Weights of a small transformer language model: value embeddings, 430M tokens.
Each number is 128 + 32 x the weight over its row's rms, rounded and kept within 0 to 255. Layers, rows and columns count from 0. The size above them is the row's rms in percent of the matrix's.

# layer 2 MLP down (transposed), 768x192, rms 0.0565, rows 605-628, columns 0-95
size [ 45 111  98  30  97  81 121  97 106  37  92  91  86 103  28  93  92  91  92  99  91  67  98  98]
[[182 145 129 128  69 195 155 121 178 124 130 146 132  98  97 139 116 130 120 131 141 107 175  93 109 120 162  92 120 130 126 122 172 132 120 133 117  96 121 132 159 138 113 145 120 114 121 117 102  95 136 128 132 170  87 129 194  98 135 170 171 113  65 134 185 190  84 181  81 150 119 117 141  86  98  76 132 149  75 130 120  51 156  56  90 100 119 132 189 103 104  85  99 198  72 123]
 [103  83 125 211 138 123  69 131 126 127 159 154 167 147 149 158 131 152  64  82 138  39 122  93 153 126 172 108 121 143 114 133 101  69 155 138 175 152 165 140 118 150 115 124 108 149 119 115 156  76 166 133 106 151 149 149 103 130 114 151  76 154 131 167 114 146  56 171 151 178 120 142 156 163 163 169 104 138 116 115 167 138 148 230 163  55 143 156 147 118 158 140 148 191 148 127]
 [158 150 113 109 136  94 113 145 119 161 149 182 119 172  81  96 115 142 141 108 103  53  85 136 153 158 136 163 101 120  70 104 125  82 255 115 116 219 144 122 138 111 126  82 144 112 170  78 167 121 142  93  98  62 131 108 137 111 248 109 104 134 112 128 118 150 158 104  91 109 107 142 142 105  89 169  83 182 139 114 125 134  97 117  98  81 102  77 170 136  85 125 196 167 141 121]
 [138 138 128  48 138 143 117 118 161 131 114 172 134 136 230 132 104 122 129 116 155 124 106 131  64 111 141 170 122 141  42 112 114 108 115 106  75 141 134 115 166  86 157 163 117 119 138 158 107 169 202 128 104 139 101  98  84 124 162 159  98  64 149 107 163 153  96 132 147 154 109  97 139 110 100 173  73 102 130 165 141 133 113 120 124  88  58 133 143 138 142 128 195 125 113 162]
 [ 88 128  94  63 143 129 144 183  71 177 162 124 190 162 148 118 126 131 147 104  83 134  99 140 120 201  65 100 159  85 118 105  87 120  86  82 149 133 106 185 145  86 123 122 182 147 178 119 152 159  99 169 103  81 212  71  84  88 173 134  90 131  84 131 178  91 161  93  74 134  81  85  93 134 141 127 129  99  69  92 149 137 128 102 173 132 128 111 139 104 139  98 159 134 118 138]
 [174 112 110  81 145 129 147 100 158 175 107 115 155 117 105 181 135 109 139  97 143 140 129 117  62 128 152  80 145  87 151  73 156  70 150  89 110 255 143 143 180 116 147  98 148 140  99 106 117 188 139 118 161 168 148 159 131 117 156 164  94 160 137  64  93 156 156 170 118 143 120 115  82 110  94 147 112 145 114  95 119 122  64  98  93  85 188  92 152  78  82 147 114 186  92 160]
 [119 161 144 118  40 147 148  99 138 116 105 141 103 136 116  75 124 144 152 103  63 141 126 185 157  35 145 110  87 138 132 169 152 155 151 113 134 111 110 175 115  86 140 136 147  95  98 129  67  94  85 107 153 145 155 149 144 141 134 123 151 144 154 142 131 157 175 160 197 131 113 164  96 131  82 201  77 165 146 130 126 170 118 166 146 160 152 129 140 106 113 118  89 162 108 111]
 [138 153 136 119 133 144 136 110 125 144 162  88 118  90  97 119 135 115 164 131 133 102 133  61 144 151 115 160 190 123 110 177 166 110 161 135 105 128 159  78 135 152 133 123  96  64 158 191 112 148 180 124 159 132  81  81  94  72 107 121 127 155  89 136 132 139 119 134 101 125 127 106 175 173 140 138 161 114 127 146 162 158  84 238 115 144 155 137 128 186 190 116 187 105  99 148]
 [107 150 130 194 149 144 131  84 142 134 136 137 111 105 142 139 172 154  91 121 153 140 150 139 120  96 152 110 130 157 114 110 109 142 149 166  80 172 163 150 118 119 138 172 134 135 153 115 109  95  82 115 152  87 185  95 147 156 121  76 140 151 113 126 101 146 143 148 101 172 174  79 144 121 132 173  97  89  91  98 140 151 119 153 167  93 110  86 156 173 134 170 133 140 196 119]
 [ 91 171 144 163 125 120 115  91 121  79 128 188 147 132  96 160  57 164 137 134 135 158 155 121  93 134 119  82 175 155  95  74 139 170 116 157 139 129 127 107 141 127  85 202 107  81  98 146  78 147 138 167 126 123 136 196 185 142  82 146 104 124 168  92 119 111  97  70 142 123 135  92  95  98 183 128 135 118 109 163 126 188 123 130 206 114 101 130 176 215 116 139 143 110 140 134]
 [ 99 153 170 125 146  91  92 153 118 164 118 144 188 161 118 203 144 168 139 122  96 113 148  76  83 121 149  57 114 175 117 155 134  61 147 109 141 102 132 155 149 164  94 127 143 129 152 156 153 126 147 156  99 147 109 110 110 122 108 152 144 136 150 112 129 110 139 152 185 136 138 123 139 161 156 150 144 129 129 150 101 125 169  26 132 137 158 135 140  76 118 110 102  88 108 119]
 [119 132 142 109 158  74 157  89 103 137  89  65  76  77 170 138 137 107  79 129 101 206 115 189  97  37 172 126 124 145 121 197 128 128 111 181 141 134 155 161 120 104 101 149 142 105 164 180 133 185 145  85  82 106 112  82 125 126  42 141 149  94 144 175  87  98 145 148 127 181 124 142 182 134 122  95 123 144 129 139 151 157 106  83  79 183 110  85  80 114 103 112  64 110 166 154]
 [121 160  98 101 115  91 155 117 149 117 123 112  98 145 129 113  86 148 168 140  82 119 126 129 184 101 103 140 136 114 123 115 180 149  98 159 121 192 152 128 154 103 130 182 125 114  90 157 116 108 161 101 132 102 133 113 159 134 126 117 139  96 114 118 110 132 177 110 101 124 163 202 112 116 102 172 114 149 149 159  76 132 134 111 149 169 167 145 182 124 152 133 136 116 164 159]
 [ 95 105 134 215 142 137 164 110 147 142 126 125  42 128 147 126  89 150 147  91 151 125 125  91 124 137 149  88  91  83 119 100 107 150 118 120 122 164 129 140 150 179 165 102 118 108  93 156 157 151 157 129 158 115 121 113 117 113 228 119 133  78 133 152 171  91 150 138  96 164 116  56 135 111 132 137 149 146 116 110 149  92 139 125 148 141 105  84 123 152 110  43 131  86 141  88]
 [146 112 109  71  40 110  84  75 120 116  99 195 130 100 110 150  88 123 103 144 162 136 100 131  67  90 150  83  96  73 139 119 178 116 175 161 137 155 136 154  54  75 128 127 162 107  83  80 123 110  92 133 143 116 172 135 117 139  64 171 155 182 124  57 146 139 190 141  69  64 143 158  83 194  96 142  81 128 176  99 127  96 148 145  76 135 107 143 121 177 192 150 144 143  77 155]
 [121 135 175 108 114 115 124 142 149 152 119 132 104  83 133  72 103 158 199 132 139 225 166 149 100 186 154  92 126  67 181 146 159  66 116 108 126 121 115 165 104 142 132 137 118 126  82 154 157 123 124 116 104 127  93 108 129 104  70 147 107 146 139 163 147 160  83 128  88 134 161 123 103 182 137  99 154 108 135  93 102 121 140  77 112  78 108 166 136 151  66 167 134 126 175 127]
 [137 143 141 132 109  69 112 176 124  86 136 112 134 146 183 134 105 180 155 145 124 139 115  96  97 143 149 154 142 129 209  99 179  91 127 180  86 175 137 112 129 179 100  75 165 116  95 109 136 111 109  74 144 123 161 135  73  64 114 165 110 115 182 133 102  79  95  89 137 125 136 130 104 179 166 146 144 111  55 175 149 151 162 143  95 135 128 131 106 221  98 159 123  97 109 165]
 [121 106 151 147 126 110 173 124 101 117 161  78  50 125 160 123 122 126 187 125 126  70 173 183 143 108 134  69  78 125 107 160 116 122  99 103 153 140 121 130 119 116 169  72 117 132 138 137 156 125 129 134 140 134 148  82 102  77 191 139 132 153  75  79 120 111 144 199 121 121 181 100 117 214  88  50 133 120  96  96 159 125 102 178 168 155 154  96 160 134 101 149 104 161 109 134]
 [156  92  95 125  78 133 131 142  95  92 118 115 102 141 156  46 141  76 141 110 113 130 126 133 111 154 161 149  96 112 108 109 140 139  81 138  94 162  90  60 130 134 137 150  97 144 151  94 130  74  64 133 132 131 129  70  65 145 187 185 133 121 148  75 117 139 140 184 235  98 110 138 114 139 136 146 146 130 132 106 105 198 158  29 156 171 131 186 110 168  98 102 108  81 125 161]
 [158 129 131  94 140 142 114 103  90 190 171 112  99 136 148 103 163 146  91 113  77 140 110 116 120 113  87 105 102 144 152  99 149 132 166 119 108 145  59  74 113  99 202 138 105 174 111  97 148 148  92 137 139  78 118 108 137 126 100 122 168 129 138 170 136 126 150 131  83  85 103 135 149 175  46 147 143  42 168  64 158  74  79 172 111 133  87 148 121 115 136  78 146 141 167 140]
 [146  74 184 122 107 123 139 160 161 159  87 117 157 156 129 175 106 141 120  90  91 103 130  82 155  30 136 102 155 126 108 103  47 139 119 117  75 165 179 108 182 107 119 154 147 132 181 123 132 153 135 111 138 136 132 111 121 114 117 165  81 122  95 179  89 112 172 134 181 167 178 164 138 100  19 137 136 103 110 142 164 118 115 154 117 167 195 118  93  93 130 132 160 127 155 117]
 [112 108 172 128 124 112 137 157 104 138 104 180  85  61  62  98 128  87 141  90 124  73 117 231 174  78  94 156  66 165  98 144  82 134  83 147 144 118 180 104 122  92 121 136  63 121 118 109 156 146 116 138  91 190  86 110  97 117 178 131 135 134 135  99 179 175 140 162 119 135 142 161 161 149 140 149  85 171 169 148 112 123 161 172  97  65 139 161 119 102 113 143  48 111 164 122]
 [128 152 144  41 196  84 137 130 107 120 114 135 137 108 137 150 145 127  70 174 148 130 139 158 161 180 130 151  95  84  90  90 182 164 137 130 138 184 141 176 113 165  94 170  77 163 107  88 102 148 160 158 160 129 102 127 102 173 125  73 175 128 161 128 177 115  88 140 101 112 140  99 123 128 102 182 107 140 131 155 141 165 121 126  79 144 146 126 109  86 135 100 120  98 128  79]
 [ 94 171 116 134 137  79 139 149 101 144  97 187 117 153  75 138 156 144 148 120 174 155 105 119 156  78 149 152 132 154 113 129  84 112 173 104 151 132 131 122 167 110 152 182  80 128 106  72 101 108 135 232 110 173 189 116 104 120  62 138 131  59 103 188 140 178 115 141 123 148  96 155 159  69 107  90  99 142 152 142 138 105  77 129 124 157 117 130 132 162 143  57  95 131 125 163]]
# layer 2 MLP gate, 768x192, rms 0.284, rows 606-629, columns 0-95
size [117 115  28 109  87 117 110 122  33  95 105  94 105  26  99  94  99  87 105  97  58 107 101  97]
[[164 155 104 130 183 110 129 130 131 145 130 138 125 146 118 136  79 133 122 131 150  84 142 115  99  33 130 127 140 129 107 128 105 138  91  78 112 112 154 179 118  91  72  87 135 153 127  83 107 134 164 135 149 101 150  58  95 105 100 132 172 147 105 111 148 159 131 206 119  64  62 102 127 193  79 118 102 118  91 146 192  67 143 148 114 112 139 159 125  78  78  99 131 150 155 146]
 [121 135 115 163 119  94 166  98 126  75 128 179 134  75 205 219  67 117 146 118 137 118  98 166 120 138 134 151 130  92 147  98 108 124  46 122 167 131 123 126 152 115 146 105 107 131  77 154 141 155 150 152 140 186  61 159 119 133 146 151 148  84 143 144 147 120 153 139 146 135 109 124 178 125  93 143 122 148 160 111 122  85 176 114 107  80 158  75 128 173  86 151 139 152 126 156]
 [173 133 127  74 130 133  68 170 145 129 157 124 161 136 198 126  81  73 118  74 183 129  89 149 137  99 132 144 110 108 135 107 155 137 166 102  57 112 128 161 154 112 109 117  79 153  59 141  37 152  94 113 118  96 167  64 180 143  94 119  97  72 136 199 103 119 135 151 133 113 141 138 157  78 117 134 122 142 146 179 110 166 145 145  98 105 134 105 141 103 127 148 118 125 123 197]
 [135 103 148  94 121 133 105  58  97 139 100 174 190 111 107 111 208  53  99 146 105 139 110  67 109 110 153 121  91  87  88 129  66 182  56 115 114 113 131 144  84 121 129 120 141 153 149 125 135 110 111  72 137 134 136  78 152 141 174 144 189 159 100  84  91 144 142  75 171 150 164 120 147 137 159 151  83 151 136  60 115 123  65 144 153 166 147 141  89 105 126  83 153 142  79 122]
 [164 116 146  61  75 124 126  84 215 103 123 153 125 137 161 115 117 141 137 151 107 115 167 154 112 138 149  69 159 114 118 119 125 128 163 134 123 191 126  99 133 179 125 143 113 139 170 107 118 121 123 146 133 119  43 158  90 139 202 152 127 191 128 133 153 152 138 128 137 164 125 143 106 195 120 181 124 101 137 145 177 101 153 179  87 119 156 135 105 168 183  59 151 190 204  70]
 [148 142 160 128 169  97  86 124 138 162  85 130 139 118 133 132 160 149 165  61 169  76 120 115 185 118  57 150 154 111 131 109  99 109  80 149  82 133 103 110 180 130 158 142 103 142  52 165 132  48 121 160 155 177 167 109 105 119 122 131  87 121 127 165 107 146 167 146 123 162 137 141 166  91 133  96 131  78 146  95 142  75 146  90 114 156 144  87 141 139 193 116  87 115 183 139]
 [120 177 141 104 120 111 130 150 176  70 228 139  71 182 107 147 144 123 157 166 142 134 125 142 145 117 115  96 135 137 172 163 122 133 115 186  82 116 128  95 150 130 207 163 167 107 184 110 157 123 198 158 132 149 121 106 116 101  94 105 100  79 166 191 115 206 167 107 134 146  51 127 148  77 106 106 133 116 102 110 105 121 138  99  73 142  74  86 133 171 124 171 156 168 112 157]
 [152  82 141  74  94 118 162 116 126 136 140 130 124 169 153 127 147 212  72 109 111 148 125 111 106  60 100 104 134  70  95 139  68 143 134 104 127  43  97 131 156 122 121 137 129  81  65 125 148 109 100 128  94 160 148  87  96 139 119 143  89 118 176 109 178 164 145 123 141  77 179 165 120 147 148  84  61  94 101 125  67 122 143 124 122 110 123 140 184 158 126 106 147 175  95 148]
 [104 114 192  86 169 115 155 173  81 159 157 136 131 166 198 127 184 190 113 120  99  99 201 198 194 143 108 136 147 162 133 152 126  91 134 113 150 130 129 132 161  99  78 122 109 109  83 161 135 104 164 191 141  89 166 144 118  76 149 133 116 142 128 161 143 128  81 151 167 192 149 107 126 162 126 109 132 169 112 110 115 144  99 122 143  89 169 181  99 155 133 150 101 103 121 117]
 [112 149 127 185 113  99 143  65 119 159  98 130 115 154 145 140  57 110  97 136 112 127 140 127 162 122 139 110  87  70 113 106 175 144 116 112 100 124  96 122 148 101 142 171 136 129 131 130 106 162 149 110  94 132  76 146  98  90 144 163 184  97  94 135 147 159 148 105 158 105 169  88 122  94 151 146 180  54  74 142 176 125 117 118 154 101 114  76 177 165 100 159  94 153  85 149]
 [145 148 117 186 104 154 116 158  67 130 181 155 155 171 142  99 130 126 173  65 180 121 112 188 130 107 165 116  78  92 140 122 111  78 148 136 148 104 153 119 156  90 193 100 129 106 128 109 129 168  63 130 167 139 156 139 205 163 125 113 115 120 126 126 154 110 186 127 172 118  85 126 169  91  99 113 128  91 115  85  91 145 128  65 121 178 144 127 122 123 126 167 117 130 121 151]
 [144 176  53 163  98 163 160 106 159 187 107 101  66 158 108 158 156  88 123 126  71 178 148 109 139 176 122 152  88  99 126  81 150 188 124 169  88  96 128  84 116 169 116 125  92 119 105 132 117 117 116 124 138  96 110 146 142 121 169  89 131  94 115  83  92  85  79 162 118  98 139 132 144 104 157 155 169 112 113 146 103 101 139  80 192 101 153  97 143 150 114 136 137 141 157 159]
 [139  93  84  92 104 123 120 135 111  97 149 119 154  78 128 136 145  74 105 104 107  63 178 157 171 142 159 126 129 136  81 146 103  87 109 125 146 116 101  95 181 100 135  96 140 158 165 201 110  73 142 111 152 100 149 138 102 175 141 117 156 115 126 138 111 104  92 136 135 112 114  88 170 134  99 118 143 129 111 111  61  64 143 116 132 117  95 106 157  53 148 122 180 140 189 164]
 [ 71 135 153 130 103 202 126 116 124 167 183 162 158 108 162 141 131 114  97 129 147 137 150 140 143 131 170 108 174  86 170  76 194 127 133 143 165 142 154 138 110 136 131 115 160 168 169 120 143 100 126 117 143  88 140 105 134 137 100 158  92 117 137 177  99 160 115 100 130 130 169  87 145  77 152  94 149  83 180 158   3 117 138 152 102 137 145 133 117 101 112 158 184  98 154 101]
 [ 92 113 153  77 194 119 189 121 175 109 115 155 162 190 117 165 143 116 140 102 137 133  73 141 133 111 101  92 166 153 150 141 109 134 124 100 175 123 124 116  84 169 183  80  63 140 129 148 179 174 131 150 102 184 179 117  73 172 118 160 160  98 145 108 135 130 195 113 149 138  90  75 159  69  87  97 140 160 120 127 125 134 141 106 119  23 120 100 144 148  92 167  95 142 109 124]
 [154 148 147 186 122  83  90  95 156 177 140  70 104 119 129 178  49 152 160 124 142 158  98 131  84 154 142 144 150 189 138 112 147  61 131 141  98  99 155 187 115 140 141 137 148 132  95 120 132 174 160 116 132 164 188 167 167 183 153 148 215 113 124  86 121 146 117 147 146 139 150 110 128  93 141 158 152 119  73 116 116 150 120 100 113 153 172 116 140 101 132 167 102 141 135 100]
 [140 122 155 131 153 128 143 106 107 106  97 101 154 167 131 154 122 110 204  86  96 135 121  89 146 124 129 172 146 142 193 165 134 213  89 172  80 157  96 123 179 163  95 145  85  78 128 162 107 127 135  85  63  94 163  88 165 135 166  81 103 112 162 162 177 139 130 140 184 142  83 116 101 139 142  93  93 102 120 122 125 151 158 159  88 174 104 140 106 126 156 138 100 113 139 104]
 [104 134  59 150 140 148 135 160 171 128  94 111 154 124 111 148 162 156 120 129 127 229  94 148 124 154 102 100 176 156 124 187 150 105 102 175  68 129 110 163 149 127 173 147 106 106 113  89 149 155 165 106 119  96 135 172 156 160 179 119  99  85 120 102 148 103 140 115  88 107 169 123 121 147 112 141  92 108 134  92 167 167  99 142 118 138 181  92 160 151 120  46 132  69 136 166]
 [ 93 163  27 143 136 169 139 132 134 173 126 135  92 126 189 174  80 105  80 154 152 173  65  82 136  98 129 147 103  75 110 123 142 168  95 161 131  58 120  91 123  87 128 170  81 202  80 106 142  97 149  79 189 149 126 155 105 135 166  92  85 100 136 177 122 150 104 159 151 108 120 143 122  62 151 132  93 114 178 174 119  82 157 132  85 152 169 108 106 102 119 145 138 132 108 119]
 [141 148 109 137 135 142 103 118 146 183 105 110 136 133  96  92 102  82 131  61 118 183  75 151 106  79 123 112 144 174 182 136 154 132 148  84 159 122 139 127  70 110 161 128  84 105 123 155  99 149 140  62 127 173 100 107  56  97 210 151 164 128 150 137 199 110 154 177 167 146  86 167 127 146 153 102 104 165 123 111 166 117  91 113 120 128 125 149 133 225 126 178 109 120 123 128]
 [126 113 171 172 150 173 140  92  85 129  89 111 141 132 107 172  92 105 134  92 111  98  94 101 119 141 152  84 132 121  97 109 109 114 155 142 101 143 122 119 191 141 141 110 158  68 153 143  71 149 121 103 124 106 158 136  92  76  28 182  95 119 169 131 167 125 170  95 163 144 155 159  79 177  53 125 155 163 147 175 134 225  86 114  78 138 152 111 139 118 113  92 120 139 110  93]
 [ 88 134 131  77 174 104 164 126 165  91  99  97 192 118 104 191 161 135 145 148 129 139 154  69  58 118 114 156  85 132 177 109  89 101 153  97 171  99 164 125 153  57 125 105 122 106 124 191 156 171  69  60 141 128 132 179 169  53  86 118 130 153 130 108 177 162 138 154 118 103 169 132 162  84  92 140 145 105 149 121 102 138 149 147 164 154 163 123 149 138 178 126 118 116 147 141]
 [166 106 159 116 103 114 155  76  84 138 183  93 140 198 140 123 126 142 141 154  60 115 151 110  88 137 114 121  81 129 144 112 128 143 172 120 165 161 143  98 181 103 156 158 149 143 120 132  99 161 166 102  78 111 131 146 146 144 159 117  77  94 117  71 164 188 152 222 114 113 152 155 148 121 137  66 132  75  79 150 116 162 142 114 124  53  73  96  95 135  51 156  99 188 145 101]
 [144 116  96 140  97 175 127 157  79 147  76 110 121 117 125 144 126 109  99 184 161  82 127  72  83 184  92 107  76 134 167  99 128 198 107 138 155 110  93  93  64 142 165 169  89 163 154 146  86 155  92 177 143 169  84 172 108  93 132 132  78  64  84  93 142 170  98 105 159 141 115  70  94 130 115 146 136 148 119 148 151 189 177  90  94 108 115 107 143 196 149 120 167 162 110 171]]
# layer 2 MLP up, 768x192, rms 0.263, rows 606-629, columns 0-95
size [107 114  29 103  91 110 113 115  38  96 110  94  97  29 103  69 100  90 104 103  58 110 114 106]
[[105 198  71 164 141 160 133 138 140 121 160 159 107 188 118 135 115 116 151 120 132 148 111  71 100 168  64 176 160 194  87 133  75 153 131 179  93 126 157 121 118 120 104 127  96 170 125 126 142  87 146 135 247 113 153 126 132 112 154 132 142 122 185 128  91 130 179 131 105 171 144 170 138 122 124 157 166  92  70 138 133 115 115 172  87 172 109 136 136 154 147  89 146 103 160 148]
 [152 121 129 100 154 208 112  89 120 133 113 102 181 119 182 139  54  81  98 157 165 134 152 105 164 105 164 111  65 127 159 135  97 133 102 155 117 120 165  89 123 140  99  97  82 114 103 158 127 108 115 122 110 182 159 232 134 124 118 128 106 111 120 104 110 148  64  86 115 185 109 119 138  98 129 122  63 107 116 152  49  86 105  98 125 117 153 139 153 129 129  86  83 145 165 166]
 [187 109 119  91 151 134 108 176 129 131 132 104 165 104 178 108  82  71 133 105 168  95  82 160  92 118  96 143  87 110 169  91 144 118 157  78  57 116 106 117 180 122 112 178  92 134  61 153  22 159  91 136 108 100 168  82 176 131  83 147 126  95 153 166 122 103 175 147 120  75 123 133 152  60 121 143  95 139 135 223 144 164 144 139  97 114 120 125 156 107 140 171 108 102 103 164]
 [112 140 122  81 114 123 127  99 159 158 156 171 121  96 127 136 120  88 122 121  93 126 121 146  89 164 120 140  87  89  84 130 189 114  43 115 148 156 150 129 179 163 173 115 101  86 129 143 186 137 164 128 169 159 132  75 157 140  73 138 129 153 130 158 107  68 134 122 184 108 177  87 118  51  87 113 123 172 111 148 105 138 135 150  94 146  88 143 170 166 173 131 115 134 114  67]
 [147 148 137 128 162 119  96 157  44 103 106  90 104 152 103 130 130 104  94 176 187 105  94  83 145 121  70 129 107  92 167 147  70 146 143 156  95 132 163 124 104 131 177 130 108 118 122 200 183 149 165 144 111 110 115 115 147 128 156 132  93 186  88 160 122 108 156 220  89 179 146 200 125 139 171 206 155 105  91 136 105  92 154 158 146  86 176 104  85 159 103 179  49 122 149 105]
 [ 89 101 162 123  92 171 166 149 147 151  64 115 151 129 141  62 114  94  62 121 105 123 160 150 142 112 112 113  96 145 123 160 100 148 162 170 131 122 125 122 120 163 111  90 138 135 166  75 168 142 170  55  78 129  87 154  58  68 132  81 132 155 152  93 119 101 170 154 158 146  82  98  98 135 102 143  72 132  70 139  98 133  96 109 165  71 138 170 111 122 105 195 157 114 121 111]
 [133 134 128  58  90  98 107 114 145  72 159 165 115 109 158 165 172 115 148 104 165 106 132  97 112 132 128 150 134 164 180 155  76  97 146 157 170 115 145  76 145 184 191 115 134 188 103 131  87 145  40 125  83 138 163 130  78  40 142 105 155 117  49 138  75 137 120 168 128 125  89  97 169 151 144 121  88 134  94 107 114 162 191 141 146 139  62 140 107 113 162 122 133 122 118 119]
 [ 96 122 200 185 158  72 171 114 199 163 120  86 138 109 110 102 200 118 127 197  89 126 158 186 148  83 104 144  56 143 137 109 139 108 100 158 179 114 129 168 123 115 150 205  92  81  92 143 128  78 119 155 156 142 149  97 133 137 141  93 185 141 183  93 114 106 142 108 140 193 117 119 125 104 143 130 116 142 137 159  85  92 156 110 154 120 153 133 135 204 180  98  88  94 191 148]
 [ 83 141 174  72 103 153 144 218 115 153 128 114 115 186 150 104 234 169 145 148 100 112 189 148 138 114 137 140 143 151 139 173 102  88 132 134 139 138 170 147 128 118 138 146 149 106 117 163 160  93 131 174 184 103 116 101 135  99 147 113 127 144 139 187 115 171 122 174 144 147 148  98 121 150 115 174 137 168 145 140  96 118  52 139  89 141 179 150 103  81 142 109 119  60 112  92]
 [ 51 112 107 130 148 191 231 121 109 129 132  96 136 135 125 160  89 128 108 125 119 159 154 156 155 111 151 105 158 158 129 175  84 118  74 121 132 148  62 114 179 113 102 119 167 135  79 161 163 114 122 130  68 174 181  95 126 108 120 117 160 142 183  59 166  98 130 122 102 177 147 158 127 105  83 117 176 128 104  98 139 147  94 109 106 150  72 127 117 131 136 126 159 118 132 121]
 [160 113 127 141 124  75 130 171 157 159 188 123  97 116  85 125 105  87 165 107 155 194  65 120 158 141  96 146 202 136  99 107 121 127 153 107 123 105 124 120 160 120  73 121  79 121 157 115 154 115 106 184 182 142 169 125 111 103 148  93 103 161  97 112 207 139 151 119 156 173 120 121 120 107 157 150 106 223  85 118  90  85  73 109 143  99 158  74 156 153 119  56 139 172 105  93]
 [125 152 117 154 121 122 167 216 108  63 113 140 155 114 159 123 143 140  93  79  94 121  75 163  78  97 159  94 145  57 105 108 129 176 158 136 175 135 103 189 100 129 113  88 166 110 109 155  94 104 144 133 170 134  89 119 106 142 143 131 145  94 142 130 127 130 118 105 152 171  80 132 128 180 166 132 152 137 131 147 138 123 149 114 166 162 167 101  72 148 110 102 128 151  91 144]
 [112 197 145 141 178 156 150 160 124 120 132 122 154 117 136 119 126 179 200 106 189 123  92 116 134  75 108 145  72 146 107 115 123 149 126 145  88 104 138  93 127 108 155 139 167  86 117  94 140 103 108 149 112  96 120 112 135 108 105 140 129  84 122  53 146 113 118 190 125  98 101 128 116 111 146 144 127 213  99  81 122 182 133 184 150 175 167 139  85 141 113 139  60 107  66  97]
 [184 170 145  96 179  91 106 149 135 125 128 103 122 146 168 136 148 167  81 162  89  73 142 138  90 114  58 130 119 184 114 143  59 127 129 131  78 151 117 107 165 130 135  94 172 130 118 129  80 107 166 109  75  48 141 119  86 176 154 194 132 148  76 147 123  38 192 127 112  77 118 108  77 104 109 143 105  44 145 155 150 132 120 142 120 152  99 146 215 125 153  85  82 142 155 186]
 [ 93 128 177 136  85  95 157 173 128 129 132 134  42 128 104 120 182 139 120  81 104 135  81 122 145 153  86 106  77 115 145 101 180 141 113 126 130 106 143 111 132 118 142  68 188 147 152  95 160 136 167  50 180  88 123 147 147 123 139 133 134 104 172  63 105 102 169 107  86 148 152 212 118 154  94 132 174 119 140 109 149 131 111  88  95 104 123 142 100 162 152 174 109 163  92 119]
 [140 114 147 120 116 102  85 119 152 221 120 129 107  99 173 113 103 132 154 130 206 138  83 126 110 208 168 144 105 159  92  96 163 131 101 171  97 158 133 159 139 149 156 168  99 152  78  90  77 135 149 118 153 133 190 124 109 126 154 183 122  90 135  44 102 138  93 132 130 160 123 104 159 121 161 147 142 130  81 141 124 117  87 107 125 132 122 123  95 102  97 129 122 105 146 174]
 [174 174 137 145 142 146 103 125 116 145 164 169 163 176 100 143  81 131 102 171 157 124 111 170 120 137 153  55 138  98 183 121 136 116  94 136 127 127 133  54 181  52 172 111 127 153 114 136 141 108 159 134 153 115 125 113  61 159 103  65 150 181 117 157  99 176 161 117 105 115 188 135 135 147  88  84 147 163 123 124  90  95  63 169 106  78 102 100 169 124 125  82 117  82 194 148]
 [ 99 179 138  68 143 144  95 101  98 152 110 162 119 129 110 126 110  47 151 143 168  96 124 129 165 156 140 136 119 155 189 105  77 112 162 106  70 191 138 161 178  88 110 162  92 109 190 143 175 152 165  89 113 117 152 157 165 119 131 174 142 127 129 139 106 148 118 123 113 150 147  85 128 114 124 137 151 153 125  91 101  95 160 165 126 107 101 115 143 170 154  96 134 157 137  76]
 [147 132 186 147 137 190 112 145 136  92 113 157 132 111 120  84 152 131 122  75 115 155 149 134 133  87 117 130 185 137 124 137 114 153  90 126 159 177 126  77  78 169 127  96 119 108 178 160 111 166 109 114  61  98 145 167  75 106 144 145 131 113 131 130 127 101 116 139 144 110 171 106 212 143 121 136 131 144 154  98  71 166 122  98 181 137  72 145 113 117 103 118 123 164 105  93]
 [122 129 102 143 135  81  84  61 111 182 149  92 161 113 132 152 174 123 173 177 143 117  78 195 109 165 146 118 161  56 105  82 143 138 134  92 123  97 119 113 113 129 126 132 142 168  91 123  67 195 149 183 117 143 131 118 119 124 175  80 108 166 175 142 113 138 170 153 162 130 105 116 152 104 161 125 102 134 147 175 153 131 159 121 185 124 125 120  87 206 163  86  68 101 113 139]
 [191  99 112 104 108  51 124 150 159 134 161 130 110 105  99 109 132 168 118 130 153 176 141 151 127 127 107 170 118 118 159 153 152 168 123 113 152 121 172 124  88 147 125 153 106 192 112 111 160 110 137 140 118 129 142 154 176 176 206 120 166 112  90 129 114 165  88 156 130 113  99 154 152  67 185 146 114 107 128 122  91  37 171 145 136 130 107 139  92 129 169 128 111 156 139 132]
 [ 99 127 138 113 174 146 178  84 133  87  70 200 103  89 117  61 185 124 109 133 167 107  88 111 118 135 187 169  52 132 146 115 126 158  85 140 133 100  95 163 113 126 112 134 139 141  76 145 142 129  97  94 115 118 106  86 121 129 136  80 159 101  91 135 146 123  61 136 101 178  68 116 109 106 101  97 150 105 145 138 187 126 130 168 133 179 122 119  75 139  89  87 180 167 109 101]
 [ 94 124 125 123 106 156  98 117 163 147 141 104  69 160 154  84 189 157 143 154 121 128 120 163 189 171  77 169 110 134 147 141 108  85 132 118 148  92 148 148 140  79 142 132 158 158 193 111 115 193 160 122 104  74 146 114 163 138 184 113 131 169 111 149 123  82 156 181 116 129 147 117  68 112 169 168 123 135 117 129 128  92 178 136 143 103 158 128 109 135 136 175 106 145 137 114]
 [126 150 138 187 114 136 137 109 117 132 115 176 129 123  27 152 119 122 213 149 114  85 208 140 103  91 130  93  90 111 124  28 143  98 169 110 133  93 161  90 158 163 133 128  94 126 158  98 122 162 120 178 114 161 133 113  62 105 138 112 136 158 132 143 111  81 144 124 164 103 107  97 120 133 141 119 127 191  63 127 114 129 139  86 140 116 116 108  90 117 125 164 172  83 173 149]]